config = dict(
    num_attention_heads=4,
    head_dim=64,
    intermediate_size=768,
    vocab_size=8192,
    norm_place='pre',
    qk_norm=True,
    parallel_block=False,
    init='uniform',
    init_std_qkv=0.0491,
    init_std_up=0.0491,
    optimizer='muon_variant',
    lr_mult_down=1.5,
    warmup_steps=0,
    max_seq_len=1024,
    doc_mask=True,
)
Each number is 128 + 32 x the weight over its row's rms, rounded and kept within 0 to 255. Layers, rows and columns count from 0. The size above them is the row's rms in percent of the matrix's.

# layer 3 attention key, 256x256, rms 0.151, rows 46-63, columns 192-255
size [ 82 100  86 101  89  92  92  96 103 101  86  99  95  95  91  87  86  96]
[[ 84 158 175 160 143 104 168 106 135 103 113 162 131  82 131  93 135 146 148 121 107 168  83 152 169 124 122 107 121 138 130 125 117 136 147 155  86 156 132 112 171  99 154 140 139 164 171  54  71 205 105 132 120 143  79  65 148 129 129 166 150 130 176  77]
 [108  89 100 148 109 154 124  65 102 177 100  91 118 163 169 159 135 118 136  89 136 141 155 119 166 146 118 110 100 148 170 100 161 149 158 144 119 155  79 161 141 132  82 136  94 130  81 142 125  84 130 182 186 119  58 138 169 138 171 122 109  94 164 145]
 [165 162 119 106 118 182 148 132 132 119  96 154 158  87 110 189  82 143 119 117 117 104  94  81 116 174 147 107 115 168 102 110 162 115  85 161 210 156 147 120  31 119 130 160 140  82 179  81  72 127 160 118 115 132  88 160 123 173 149 120 120 145 130 144]
 [164  91 159 125 124 160 113 139 166 186 103 164 135 133 177 121 139  95 109  91 126 222 108  63 121 122 111 200  75 139 116 125 106 136 134 114 125 104 113 138 221 136 125 169 163 123 112 157 147 141 194 131  73 150 155 100 153 137 116 158 115 163 104  62]
 [110 169 159 156  94 152 177 134 169 115 173 149 181  95 120 123 161 140  86 144 118 149 148 174 137 117 131 150 157 130 176 106 116 175 123 121 118 144 136 125 135 114 179 163 165 182 120 137 138 132 108 100 102 106 161 137  89  84 120 107 124 121 119 111]
 [116 104 152 124  96 142  95 159 120 178 131 128 113 138 155 109 108 162  96  74 117 155 149 109 133 148 108  89  95 143  92 163 120 127 145 149 198 102 134 192 130  99 120 149 119  48 123 153 147 155 186 133 179 135 117 103 115 124  96 127  94 111 127 108]
 [130 163 151 116 115  81 142 114 132 126 113 159  95  55  98 102 119  82 113 116 138 137 114  81 124 136 118 141 174 154 151 199 171 117 109 181  84  76  29 162  97 121  89  89 121 133 102 130 196 121 159 138 150 185 115 204 161  74 122 171 113 153  99 144]
 [104 126 111 138 159  93 116 158 168  92 110 162 131 138 161 116 112 115 124 145 119 157 163 107  87 170 116  96 122 130 112 190 120 139 123 146 163 108 158  97 134 188 115 127 116 114 136 178 142  90 128  64 116 220 136 211 122 121  75 126 182 154 160  94]
 [131 141 162 110 181  79 127 125 118  90  99 128 159 137 120 148 158 159  68 132 148 105 103 158  97 135 178  82 109 130 122 115 120  84  87 185 143 119 111 119 109  84 175 111 123 144  98 131 128 165 153 105  56  96 126 165  99 149 174 144 144 127 121 143]
 [152  79 140 107 140 160 145 112 140 167 112 155 125 130  48 116 159 143 167 109 146 180 117 134 115 163 165 151 131  86 137 141  92 102  71 191 165  95 142 127 147 155  87 137 112 129 105  99 205 110 102  59  96 172  69  95 123 107  96  87  82 103 133 120]
 [155 109 109 161 126 115 180 113  75 104 151 163  88 109 206 141  95  97 109  91 142  71 134 165  61 113 152  96 156 130  98 182 135  90  92 116 113 162  14 208 197 111  65 163  85 191 102 132  76 118  60 173 104  96 105 140 137 114 187  50  95 114 157 145]
 [104 162  63 145 140 126  50 167 112 142 178 171 146 133 111 135  98 159 135 141  80 131 127 162 117 157 202 129 124 126 163 171  99 132 150 130  98  77 157 111 141 130 174 121 124  98 160 209  72 169  75  80 100 125  75  69  89 143 141 173  45 173 130 155]
 [ 72 117  74 119 142  68 155 145 134 108 115 140  86 142 135 150  99 145 117 150  95 132 144 119 185  99 130 111 142 152 172 117 149 175 120  68 142  76 120  70 154 129 157 145 159 134 184 137 147 155  90 126 137 154 100  97 112 141  95 135  85 186 179 155]
 [126 126 148 153 194 152  97 139  96 115 132 158 168 110 116  57 168 126 177  62 135 153 124 147 168 114 101 136 170 154 122 129 117 149  86 167 154 105 105  76 125 117 146 116 131 140  93 108 137 122 115 121 124 117 156 109  76 136 142 167 162 200  98 125]
 [140 131 170 139 119 112 114  73 103 114 108 149 161 155 160  91 148 143 124 146 132  73 107 135 140  96  76 153 136 150 132 139 174 108 106 158  96 116 122 177 209 113 168 118 135 148  94  84  82 147 171 202 130 103 163  96 169 128 137 155 155 157 169 137]
 [112 123 122 119 148 131  70 162 147 136  89  65 136 128 129 115 225 136  79 139 121 121 127 158  83 171  78 163  78 154 196 173 157  82 126  77 172 138 191 156  56 116 120  70 123 137 147  72 128 150 114 138 129 115 182 146 131  95  78 136 170  92  61 127]
 [118 130 175 116 133  93 124 154  70 141  57  68  80  79 139 111 131 153  79 155 113 119 130 122  81 142 126  94 111 167 129  85 110 144  95 141 142 185 116  94 106 162 179 171 119 126 111 137 156 171  76 126 165 157 148 122  76 113 118  93 107  90 133  98]
 [101  86 150 165 147 140  95 104  96 143 138 123  73 144 171 137 115 145 197 173 172 103 169 108 166  85  87 136 155 119 128  99 162 201 109 128 117 143 150  95  85 102  99 116 114 176 110 194 190 150 101 149 150 116 147 135 155 111 118 147 206 142  84 156]]
# layer 3 attention query, 256x256, rms 0.187, rows 47-63, columns 192-255
size [ 95  77 100 105 102 105  93 109 101  82 107  89  97  97  82 102 109]
[[164 167 183 158 113 136 127 157 134 107 117 124 206 109 126 107 116 163  93  93  91 124  87 149 132  86  84 144 161 136 118 130 196 120  42 153 121 172 143 199 110 164 132  90 147 103 167  65 120 143 142 130 105 137 179 101  73  66 111 179  94 199 148 123]
 [120   1 126  91 189  70  98 137 137 113 154 112  84 199 168  92 142 125 167 152 162 143 114 176  75  72 135 163 138 136 154 141 118 168 148 112  81  83  93 179 197 136 139  95 120 203 124 145 175  80 163 109 131 100 106 115 183 121 155 108  44 141 136 126]
 [126 146  98 141 185 126 122  95 157  55 131  75 202 129  92 157 181 130 107  76 139  91 168 111 163 129 205  95 102 141 118 126 150  69 127 125 164 156  85 126 150 102 178 152 103 114 152 149 173 131 144  97 146 173 118 139 126 169 150 186 102 119 166 136]
 [117 122 125  67 117 102  75 117 142 145 123  98 133 201  92 148 123 105  89 117 108 144 154  62 122 100 147 187  58 146 124 148 172  96  84 130 136 152 116 139 128 114  77 109 112 142  67 121 187 147 159 148  95 113 131  91 120 114 119 137 175  59 118 175]
 [122 139  59 165 165 184 104 102 166 132 130 127 160 142 127  82 128  96  62 142  75 152  78  93 135 116 112 120  48 187 144 145 136 116  76 138 152 156 162  91 135 147 107 147 116 159 192 156 129  71 117  96 112 127 128  65 140 129 133 127 160  80 180  86]
 [155  87 126  92 139 183 103 158  86 202 114 112 111 145  93 136 123 164  83 155 176  97 122 136  97 136 131 138 146  73 178 112  91 147 107 132 136 164 106 175 104 127 158 123 134  99 158  75  68 111 129  44 111  64 164 115 133 134 160 112 118 158 138 100]
 [171 123 111 107 125 192 110 128 161 133 144 119  81 152 120 133 111 136 173  22 134  85 176 143 104 133 118 132  98 136  89 122  83 130 105 151  93  84 103 137 110 122  95 145  92 117 151 128 188 113 130 115 123  72 104 116  85 205 164 164 134 127 124 130]
 [ 91 120 101 130  76  98 128 193  83 168 127 127 107 103 122 137 134 123  98 153 145 141 128 179  79 138 187  93 155  87 178 123  94 113 135  93 156 146 119 144 129 150 121 170  95 110 157  74 107 119 140 118 130 126 176 146 115 139 150 154 160 135  63  71]
 [ 90 138 114 101  87 134 137 130 119 100 149 147  96 153 117 172 132 126 123  95 153  92 160 174 156 100 138 103 133 183 112  68 124 128 128 143 169 141 148  97  85 107 125 163 123 147 115 125 103  99 131 128 172 133 200 162  98 188 178  54 122 126 143 149]
 [124  93 125 120 126 122 127 137 156 144 111 146 165 185  81 188 166  95  92 156  87 143 141 133 122 144 131 129  84 108  94 119 121 151 135 161 143 159 152 123  82 148 185 137  81  93 116 182 101 144 142  81 135 124 129 152 138 207 137 126 164 128 136  62]
 [ 70 148 163 182  90 132 169 135  96 120  98  45 117 127 121 109 116  96 179 131 133 120 133 142 104 158  88 124 181 122 107 141 108 139 104  91 137 130 127  69 143 131 109 150 137  98 104  81 174  98 164 104 150 164 151 130  99 136 142 235 146 113 185 118]
 [153 133 159 107 177 135 138 132 111 141 136 113 164  96 174 103 117 118 208 131 141 154 178 126 129 178 151  55 144 139  72 177 131 126 134 113  34 150 122 113 141 121  82 119 107 118  80 136 164 114 136  78 106 171  64 121 161 104 129 130 128 129 132 165]
 [135 114 201 105  32 132 197 111 116 152 102  96 149 120 153 185 117  67  99 146 127 149 106 112 154 102 147 159 110 134 157 115 121 189 141 154 183 162 169 200  99 171 120 132 115 136 142  42  83 135 127 133 130 165 132 142  68 142 126 101 124 153 129 139]
 [127 173  88  95 156 169 126 129  96 135 100 131 148 109 110  78 133  84 177 143 137 142  78 139 131 160 108 102 136  79 110  85 130 178 110 102 100  94 120 186 128 164  73 132 126 134 123 151 118 127 123 131 207 133  67  87  92 154 120 122 144 213  99 164]
 [175 102 153 102 156 150 142 119 139 108 141 134 134 140 115 118  71 190 188 107 100 119 104 123 131 165 127 167 169  75 156 120  83 134 146 178  98  65 133 144 146 123 107 129 175 109 136 195 113 103 119 202 129 124  94 125 120 126 142 118  95 196 151 141]
 [106  92  77 133 124  76  86  99 153 134 151  90 170 168 139 131 127 135 142 101 100 121 140  89 151 135  87 205  62 119 124 192 123 168  92  95 112 171 165  97 186 154 138 129  86 173 194 135 152  86 148 105  91 140 116 138 159 179 153 132  98 142 139 172]
 [119 131 129 125  84 178 119 136 181  67  98 112 118 179 118 162 104 119 132 123  91 139 116 159  87 119 102  80 157 154  96 169  93  68 125  93 115 115 135 161 114  96 194 168 108  87 195 111  62 202 113 149 134  91 162 113  52 123  99 133 139  70 127  99]]
# layer 3 attention value, 256x256, rms 0.17, rows 0-34, columns 192-255
size [113 101 104  99  95  96  86  94 100  98 106 101 100  98 102 101 115  94  91 112 110  97 102 100  93  94 104 106  99  87 101 101  93 108  98]
[[114  99  81 125 167 109 136 113 104 153 129  99 110 232 100 103 118 128 145 121 146  78 166 158  93 199 144 149 136 131 146 133 132  57 188 132 130 108 118 128 117 126 159 122 119 109 127 142 179  95 110  78 123 166 139 121 127  93 127 112 140  95 144  67]
 [157  96 135 164 116 106 144 152 154 111 141 126 111 139 122 118 146 149 170 138 127 112  67 128 157 132 127 192 149  84 138 169 186  50 130 111  99 149 148 156  75  93 117 120 134 103 103 127  78 118 129  76 109 166  87 122 124 117 157 134  70  97 122  93]
 [ 82 135 157 186 143  99  89 167 160 104  94 134 114 180 135 164 164 106 127  93 195  89  67  90 122  90  81 141 167 109 160 162  73 119  78 117 152 117 113 164 107 135 113  99  90 121 125  95 149  90 169 140  81 114  91 172  95  62 147 168 105 143 133 147]
 [204 124  94 150  44 188 132 199 120 131  87 143 159  95  95 110 104  97 149 132 136 139 105 135 125 122  68 117  68 143 113  83 114 191 133 114 111  61 127 181 146 132  60  97  65 119 139  93 141 127 138 101 156 143 152 118 124 161 115  95 103 130 165 134]
 [ 68  81 113  98  81 177 216 138 141 154 148 100  95 109 117  83 136 120  86 135 152  91 175 118 116 122 107 111 122 104 149 156 176 107 127 106 105 142  77 158 135  80  95 137 115 107 106  99 158 169 153 139  86 112 103 161 112 106 151 135 123 140 155  15]
 [ 96 229 129 128 144 127 105  97 138 166 117 143 152 151 111 172 122 143 115 140 160 132 206 137  97 137 143 132 136 143  56 118 121 100 138 128 132 101  79  63 136 118 168 128 114 149 129 130 147  59 152 152 122 129 104  90 105 131 101 158 146 138 132 121]
 [166  80 126 145  86 155 114  65 151 122 125 156 178 186 142 121 119 141  85 155 108 102 252 145 114 142 118 106  98 149 123 105  57 138 108 131 105 143 110 127 160 191 157 114  95 135 115 125 116 113 130 198 138 153  86 159 162 107 126 142 110 157 133 151]
 [169  80  71  88 112 180 137  83 139 139  86 110 137 153 131  97 121 140 100 139 164 124 140 116 104 136 113 152 123 104 170 145 164 108 140 131 102 131 110  84 146 129  96 111 165  98 170 152 128 134 203  85 112 194 163 113 155 113  84 178  88 146 181 111]
 [118 137  87 146 112 122 108 120 139 124  65 121 101 191  88 113 129 135 136 171 198 150 137  95  94  89 146 127 104  96 101 125   9 151 213  61 103 146 134 159 148 145 119 116 115 184 152 170  56 141 155 121 153 147  77  94 148 143 188  65 109 146  79 138]
 [156 170 145 102 139 104 163 151 127 168 181 136 109  86  93 121 138 145 126 147 109 173  80 119 123 123 130  58 111 133 102 173 134 124 127 109  89 129 112 122  94 183 126 179 160 139  85 108 118 111 145 241 137 113 102 101 139  80 139 141 167 172 136 139]
 [145 118 155 115 114 115 132 141  98 120 193 154 140 147 168 128 151 227 179 123 128 129 131 155 154 197 106  56 128 208 174 113  94 119 129 123 115 145 150 139 185 119 170 158  77  93 121 130  73  76 108 102 140  86  57 143 147 163 148 147  98 164 141 199]
 [167  85 120  88 145 140 186 115 101 123  69  93 156 144 163 172 153 134 180 161  73 117 122 118 113 116 127 138 186 135 125 147 101 168 139 121 172 152 113 155  98 164 132 116 133 167 140 115 172 114 184 165 138 135 123  92 162  79 138 145 154 102  84 107]
 [116  92 128 134 132 124 143  97 101 200 169 168 120 169 152 127 152  94 141 164 176  88 139 180 147 118  83 143 147  88  90 122 135 146 100  61 168  95  67 121  79  75 109  45 140 111 157  98 157 146  99 123 161 123  99 171 157 140 122  95 135 143 120 148]
 [178 163 161 130 111 107 121  99 106 133 116 144 137 179 106 177 138 125 157 122 169  73  79 161 179  91 149 107 105  98 148  89 137 139 146 121  70 125 116 141 124  89  88 120 147 129 126  82 141 106 112 157 208 101  99 126 106 101 131 119  76 187  78 103]
 [119 105 125  91 136 183 116 141 138 104 113 112  83 163  84 107 128 129 152 140  73 110 152 110 174 138 154 109 116 140 191 166 166 123 126 160 143  87 146 127 147  86 200 189 159 126 166 104 121 135 136 142 123 158  94 131 145  91 135 172  37 120 166  78]
 [ 76 138 176 151 165 112  90 112 119 133 101 143 139  89 102 101  92 113  98 156 157 123  35 165  88  92 169 147 161 104 141 193 138 124 113 132 134 107  95 136 130 139 144 112 127 128  96  59 120 131 142 129 112 120 127 186  76  93 150 136 102 167 170  67]
 [126 117 174 136  71  90 112 137 117 106 136 105  94 119 149 194 119 117 134 143 178  54 102 142 143  56 141 135 180  96 105 101  90 146  80 155 143 166 174  87 145 169 167  53 115 139 126 111  91 132 134 116 111 154 140 181 113 128 101 103 111 160 122 168]
 [125 130  96 153 189 164 147  83 127 156 175 115  92  81 120  84 153 154 134 154 166 199 123  86 117 109 105  72 151 148 169 165 101 106 126  94 139 172 116  94 129  74 123 158 131  80 161 127 130 138 158 140 166 134 102 117 122  98 164  94 147  87 148 147]
 [149 118 124 146 189 135  95 151  70 103 180 120 143 164 152  76 149 138 140  29 125 133 119 110 187 145  88 194  59 121 114 108 152  72  99  50 114  90 129 145 155 142 117 168 148  94 115 140 100 138 111  63 183 164  80 170 140  88 132 177  84 129 130 129]
 [137 114 165 145 190  97  97 200 115 106 114 120 151 135 132 150 119 176  91 150  64 101 114 108 139 123  89 161  81 132 152 137 123 106 138 122 108 140 102 122 135 110 130 187 138 147 104 170  82 109  68 125 177 181 146 124 135 164 139 173  97 131 153 142]
 [ 74 176 137  76 137 209 145  84 135 124 121 154 162 109 122 156 133 134 142  57  32 125 140 148 115 159 100  91 136 156 116 101 107 102  83 168 148  87  91  93 144 146 115 166 133 123 169 144 208 116 140 141 111 212 120 123 159  57 115 145 138 116 124  97]
 [132 108 115  81 191 149 132 130  44 166 157 117 161 115 143 158 130 139 142 115  87 141 157 139  95 146  74 103 152 174  84 121 140 146 137 142 136 103 120 111 166  86  85 128  84 126 163 162 184 156 164 138 162 100  89 145 178 137 103 121  89  78  67  69]
 [176 105 116  77 157 116 130 134 137 161 151 155 147 103 152 167 163  98 216 154 164 117  95 140 122 127  79 116 161 135 163 134  90 142 105 105 145 111 133  83 141 148 121 107 122 173 121  99  86 104 142  77 118 173 106 196 187 187 147 142 135 194  80 166]
 [ 85 188 113 121 154  77  76 103 121 123 112 153  94  39  83 160 107  89 113 167 151 163 121 122 116 198 101 108 120 124 145 115 102  96 108 173  99 133 163 171 117  78 102 117  91 163  77 108 142 146 158 125 120 186 114 124  93 103 177 110 114 143 162 182]
 [ 84  80 126 157 118  82 173  97 131 117 119  88 187 166 136 115 123 147 121 110 132 147 121 103 117 144 100  96 115 176 208 131  78 101 102 117 111  93 109 161 184 128 139 172 105 113 193 143 183  83  95 140 101 160 136  91 123 101  94 135 154 101 115 137]
 [102 135 155 171  33 158 138 151 164 170 119 133 152 170  85 100 136 132 132 116 180 109  94 110 125 131 137 127 180 144  87 121  74 166 100 128 115 154 136 166 107 180  61 180 155 144  40 120 126 145 136 122  80 143 110 102 183 154 145 111 109 179  88 163]
 [ 94 147 134 116 173 164 137  87 100 127 180 132  58 137  87 115 106 140 105 151 116 121 104 159 126 174 141 107 108  87 181 149  87 145 164 119 106  90 129 105 136  57 162 153  84 125 176  92 176 132 124 121 116 161  58 147 123 131 118 190 147 149 209 115]
 [139 142 108 157 107 114 111 126 124 152 208 105 106 198 120  98 114 113 144 141 175  80 215 100 140 179 113 146 152  78 134 137 151 115 163 146 154 114 154  86 146  57 118  93 179  97 149 139 124 104 115  65 139 148 178 125 133 171 133 139 117 101 149  89]
 [147 122 193 108 191 102 142  81 123 156 121  92 197 156 133 108 102 117 128 119 166 113 157 129 140 144 132 167 137 156 125  91 126  93 139 124  59 127 151 145  72 109 115 130 126 130 151  83 117  48 112 121 161 125 129 170 111 141 138  89 135 106 132 158]
 [121 153 170 107 109 120 115 149 180 128 133 175  75 144 106 121 123  87 138 114 116  63 132 161 115 145  42 133  80 131  97 137  69  80 112 155  97 102 135 114 123 126 116 132 170 147 182 106  82  97 153 122 104 155 129 160 115 213 111 137 129 128 137 189]
 [146 143 113 162  98 122 215 106 117 114 110  87 118 116 171 189 127 132 127 107 188 154  88 145  71 109 148 120 181 106  82  89  56 146 120 119 130 148 129  82 115 127  59 110 181 129  65 150  76 182  95  84 154  91 132 152 104 115 113 142  91 122 119 131]
 [100  83 137 166 113 141 139  88 124  52  98 160 193 104 115 128 106 116  90 123 138 137 146 163 115 173  83  88 158 163 134 142 142 145 184 158 209 146 128 144 108 174 170 188 155 135 101 159 127 107 106  89 113 128  72 162  87 155 128 143 146  96 101  59]
 [147 105 121 137 130 129 196 184 101 175 146 135 167 164 127 100 104 134  33 138 114 106  95 201 165 125 139 126 136 117 146 124 134 144 155 117 145 102 172 102 165 129 157 146 123 114 160 164 115  61 116 126 132  93 131  84 128 187 135 132 104 152 198  93]
 [133 154 113 120 173 126 137 127 105 157 125 164 159 162 176 109 108 129 150 170 152  98  96 100 116  92  75 178 160  83 115 132  77 162 109 134 116 135 116 137 121 153 143 148  91  94 188 125 111 125 101 183 155 153 159 116 143 208  80 111  85 176 171 128]
 [165 104 133 116 159 135 156 127 159 133  94 165 114 147 169 113 103 144 127 172 163 164 135  83 104 143 102 152  95 117 127 135 173 222 188 107 135 103 126  72  85 189  81  96 153 112 109 154 158  82 132 133 151 119 138 129 136  79 146 137 149 145 147 109]]
# layer 3 attention output (transposed), 256x256, rms 0.538, rows 0-34, columns 192-255
size [118 106 107 104 102  97  87  97 100  96 114 110  97  97 104 109 109  95  92 120 110 103 101 103  96  97 108 106 104  84 102 109  96 115  99]
[[127 201 130 109 126 113 151 131 140 148 109 102 108 184 175 127 180 196 164 119 134 146  30  98 144 108 169 129 111 129 135 118 152 152 125  95 129 115  74 117 134 151 126 129 139 176  79  77 116  88 131 157 111 108 148 112 101 145 130  99 170 129 127 100]
 [ 57 124 159 139  97 113 130 138 157 189  92 148 108  77  95 145  98 141 121 149 147 141 156 139  85 164  73  86  61 129 154  95 111 180 141 126 147 134 101 134 180 197 181 114 135 152 132 158 144 159  96 164 120 144 158 127 100 123  48 102 129 133 132 131]
 [164 101 118 128 164  71 174 157 137 116 187 152 174 127 121 107 141 130 130 131 101 125 198 102  74 130 136  96 144 106 100 116 127 166 152 130 102  94 139  62 139  67 163 170 191 104 155 110 127 110 132 132 144 152 127 122 162 140 125 122  85 143 149  86]
 [195 122  86 155 160  94 175  91 141 127 105 144 137 176 205 161 122 153 100  99 169 169 144 136  74 103 178 125 132  79 160 193 103  85 144 164 155 119 142 146 144  85 157  98 182  96 135  91 150 127 144 110 170 123 116 131 147  77 123 134  58 169  79 115]
 [102 141 147 162 128 123 140  88 102 129 148 119 120 129 130 109 126 137 142 150  99  98 143 195 108 171 162 134 169 156  83 152 103 166 142  60 193  97 151 128 115 147 107 142 147 141  87 131 140 124 144 211  94 165 131 124 112  84 135 102 103 180 163 191]
 [121 161 107  95  86 128 182 140 108 185 207 150  98 146 138 112 131 135 157 127 150  64 134  96  78 108 103 142 118 144 148 144 109 161  80  80 144 114 183  99  96 110 118 206 147 141 129 149  85 177 114 133 127 151  94 155 121 117 149 121 146 125 136 128]
 [168 142 125 100 109 153 155 153 136 106 151 109  97 128 117 150 134 111 163 154 114 161  70 134 122 137  35 153 197  74 103 122 132 148  73 150 153 147 131  77 145  60  85 127 143 125 102 125  83 107 100 133 100 173 164 162 183 202  73  77 135 130 119  94]
 [ 74 146 157 140  99  96 138 162 152 100 120 120 140  74 114 149 114 135 134 129 101 154 118 121 179 108 118  21 138 167  96 108 104 115 140  89 163 163 110 172 127 113 171 142 121 192 156 115 100 107  97 217  98 101 192 119  63 102 165 120 192 143  76  96]
 [ 69 133 143  91  91 155  74  88  71 156 142 142 156 149 169 158 139 110 100 126  88  71 143 100  81 159 108 104 141 132 160 166 186  97  90 147 114 128 140  78  77 129 123 144 110  98 104 120 171 178 121 160 129 135  86 135 156 145 136 168 194 139 201 124]
 [180  86 124 110  99 225 119  95 122 123 124 147 115 134 124 160 127 124  91 150 157 164 138 112 104 147 133 124  98 133 148 129 162 144 139 148 100 123 124 107 111 108 146 106 130 133 169 132 152 127 135 137 123 157 175 161  86 175 121 117 116 130 103 128]
 [163 131 100 132 152 101  89 163 131 141 111 108 120 115  73 118 106  43  69 125 187 156 122 160  99  80 137 125 135 100 156  92 118 140 135 153 112 170  96  93 135 174  64 109 121  95 153  81 147 175 102 114 144 157 143 106 118 179  93 122 109  65 121 137]
 [113 119 111 161 138 154 169 149 122 154 122 163 105 140 158  90  79 136  48 136 182 157 109 155 142  97 155 153  69 150  92 200 110  79 111 110 145 105 112 119  93 118 143 112 131 105 156 106 113 116 103 120 121 193 155 167  80 130 106 131 149  90 174 153]
 [139  95 140 109 133 139 143 126  98 129 135 112 177 153 135 169 171 168 125 106 105 121  86 131 114 108 137  55 138 142 115 155  99 138 154 190 119  86 165 114 117 131 138 158  87 161 134 146 136  95  80  91 150 195  98  90  91 130 147 135 122 123 136  53]
 [ 94 110 178 126 146 122 131  75  85 177 139 101 124 141  84 115 155 136 128 134  68 193 132  90 115 140  73 101 118 149 111 121 116 119  78 171 120 139 147 113  90 161 148 126 126 156 123 184 100 183 108 127 107 119 162 135 150 138  91 134 173 103 166  90]
 [204 188 172 139  61  60 199  99 119 155 150 135  86  83 137 103 154 151 105 115 126 167 109 121 127  96 125 195 108 115  87  99  94 135 134 108 172 156 149 129 124 147 131  59 105 131 144 158 139 181 168  85  93 141 167  97 110 189  69  90 160  96 138 164]
 [131  99 134  88 137  88  89 201 116 148 134 134 154 167 126 124 117 148 136 151  70 166 123  77 128 137 117  97 149  58  62 132 136 155 128 154 170 113 140  99 175 150 132 144 105 105 106 170 158 101 137 146 127 128 119 133 122 123 143 118 114 110 147 110]
 [117  99 109 131 135 152 109 125 192 126 104 116 188 123 135 148 138 151 138 129  81 176 163 147  90 200  93  71 169 148 122 125 180  66  73 134 121 123 129 155 194 109  81 172 156  82 135 225 170 147 140  96 178 113  66 130 119 117 143 215 122 111 131 103]
 [ 83  98 199 135 138  76  50 141 168 108 109 141 139 173 119 189 127 136  88  63 109 155 155 183 108 147 145 156 110 170 123 156 182 161 124  83  99 164  68 188  82 139 153 111 138 164 111 122 166 154 124 120 126 118 130  87 162 128  95 119 105 131 109 128]
 [144 168 167 116  72 117 195 159 143 170 122 115  95 116  94 169 135 125 147 174 101 118 111 154 152 119  85 103 108 128  75 115 111 145 114 162 109 180 123 120 171 146 153  68 121 171 118  84 124  80 138 114  96 151 199 104  70 100 100  74 181 109 109 106]
 [165 102 122 166 107 105 141 102 186 125  94 112 188 104  64 100 102 126 140 172 165 103 141 100 103 186 173 164 133  95 145  36 149 149  84 177  96 126 128 112 149 131 174 102 120 111 110  84 118 167 201 104 140  65 123 134 104 128  69 148 131 117  79 153]
 [191 118 122 189 100 120 125 125 112 136 123 115 122 115 148  75 147 204 157 146 174 133 145  68 137 118 129 143  82 123 137 197 166 140 150  97  88 103 123 104  97 107 195 113 195 134 116  87 105 156 113 123 117 128 161 111 158 187 199 103 131 121 147 123]
 [ 78 144 138 163  86 148 124 105 133 148 160 146 108  78 141  81 121 104  83 190 110  91  92 139 171 126 150 118 120 125 127 149  77  65 142 146 138 135 147 142  98 136 180 178 194 187  64 123  82 118 159 116  77  98 151 113  85 137 120 118 113 136 119 200]
 [112 123 172 148 113 117 123 103 120 102 126  95 197 153 128 104 128 102 105 103  97 131 123 123  93 139 133  45 147 150 149 137 153  83 163 205 116 160 118 130 150 153  97 119 181  91 137 136 128 151  84 125 120 143 126 105 100 106 110 205 136 102 125 102]
 [154  97 170 169 175 184 142 142  94 120 123 175 149 146 141 137 146 168 126 166 111 131 125 106 148  65 118 118 182 111  90  70 143 194 140  83 195  95  43 114 158 154 213 159 159  72  87 115 173 117  88 167  91 111 123 129 173 121 111 177 110 145 108  58]
 [140 188 162 182 112 121 158 167 151 142  96 134 112 191  90 187 131 156 207 106 169 132 138 177  63 117 139 102 164 111  70  90 124 122 128 102  89  78  94  59 120  51 139  77 170 149 151 122 112 156 103 104 133 119 152 122 112 130 123  95 115 169  95 108]
 [ 63 112  52  89 118 110 139 152 105 116 137  71 160 116  58 149 106 100  90  94 175 150 144 137 115 122 121  66 138 129 215 141 176 118  83  92 163  89 111  97 140 119 116 132 132 122  93 127 161  81  24 128 172 168 199 146 117 124 126 176 186 150 143 142]
 [130  95 121 160 127  67 111 122 134 147  89 147 164  80 165 137 158 126 146 126 120 139 124 103 109  99 116 163 111  93 121 156 145 159  85 145 114 163 156 100 166 160  89 149 214 115  83  49 139 128 210 176 110 149 128 167 136 152 121  65  94 117 115 154]
 [107 170 179 122 143  50 165 103 134 142 106  90 132  70 181 136 106 132 211  85  93 128  62 111  98 108 172 127 140 109 141 133 164 131 120 111 128 149 115 181  87 197  81 101  51 162 116 164 121 177 115 145 148 108  93  87 103 123  99 147 116 112 124 120]
 [ 86 117  84 155 116 126 141  85 130 105 119 103  88 146  99 162 138 136 133 127 178 148 151 152 117  85 142 149  96 135 178 185 146 103  76 138 126 102  89 148 159 138 128  93  86 153  90 159 120 213 130 108 160 232 173 132 131 129 134 141 138  97  85 119]
 [217  97  91  80 154 107 150  88 162 165  94  97 191 131 143 118 147 104 132 109 167 139  94 143  92 180 114 122 196 140 170 124 174  64 125 171 122 132 102 132 137 131  66 121  90 147 122  97 192 175 151 113 139 127 171 116 128  94 115  82 163 155 128 120]
 [ 71 107 165 115 150 214  49 173 142 131 147 104 161 167 110  86 112 124 110 169  77 199 177 131 175 145  86 106 123 106 128  98 187  65 189 100 112 144  70 155 148 139 118 141  83 160 122 174 162 106 157 156 133 120  79 157 132 128 150 170 210 176 100 130]
 [ 96 155 136 127 113 103 102 186  66 173 129 147  96 141 136 113 129 143 184 154 116 116 135 140 104 115 176 150 158 124 125 109 103  85 148  67  68 142 146  72  93  94 111 131 150 165 185 177 149 120  95 116 165 122 159  93 181 120 152 108  83 169 112 157]
 [102 147  87 128 108  60  52  77 175  98 148 108 104  66 145 167 156 167 167 110 144 107 127 111  76 145 147 123  91 113 112 136  72 114  83 150 153 161 126 120 122 138  88 123 140 132 138 103 159 168 122 148 143 113 143  96 118  83 100 125  97 142 127 159]
 [ 94 147 153 154 101 107  99 137 169 136 120 138 168  87  90 124 122 122 155 106 142 124 177  91 121 159 172 102  87 160 157 128 121 105 112 123 135 125 177 160 164  69 113 137 176 146  79 139 106 153 145 144 118 119 142 135 165 155 185 155 128 102  72 124]
 [128 126 110 141  64 140  95  87  60 143 121  98 108 143 149 148 129 114 135  98  51 115  82 152 148 119 151  94 111 120 120 101  89 116 139 125  94 103 158 142 102 107 158 122  60  98 152  83  54 121 168  84 108 110 128 128 114 167 144 110 136 157 121 114]]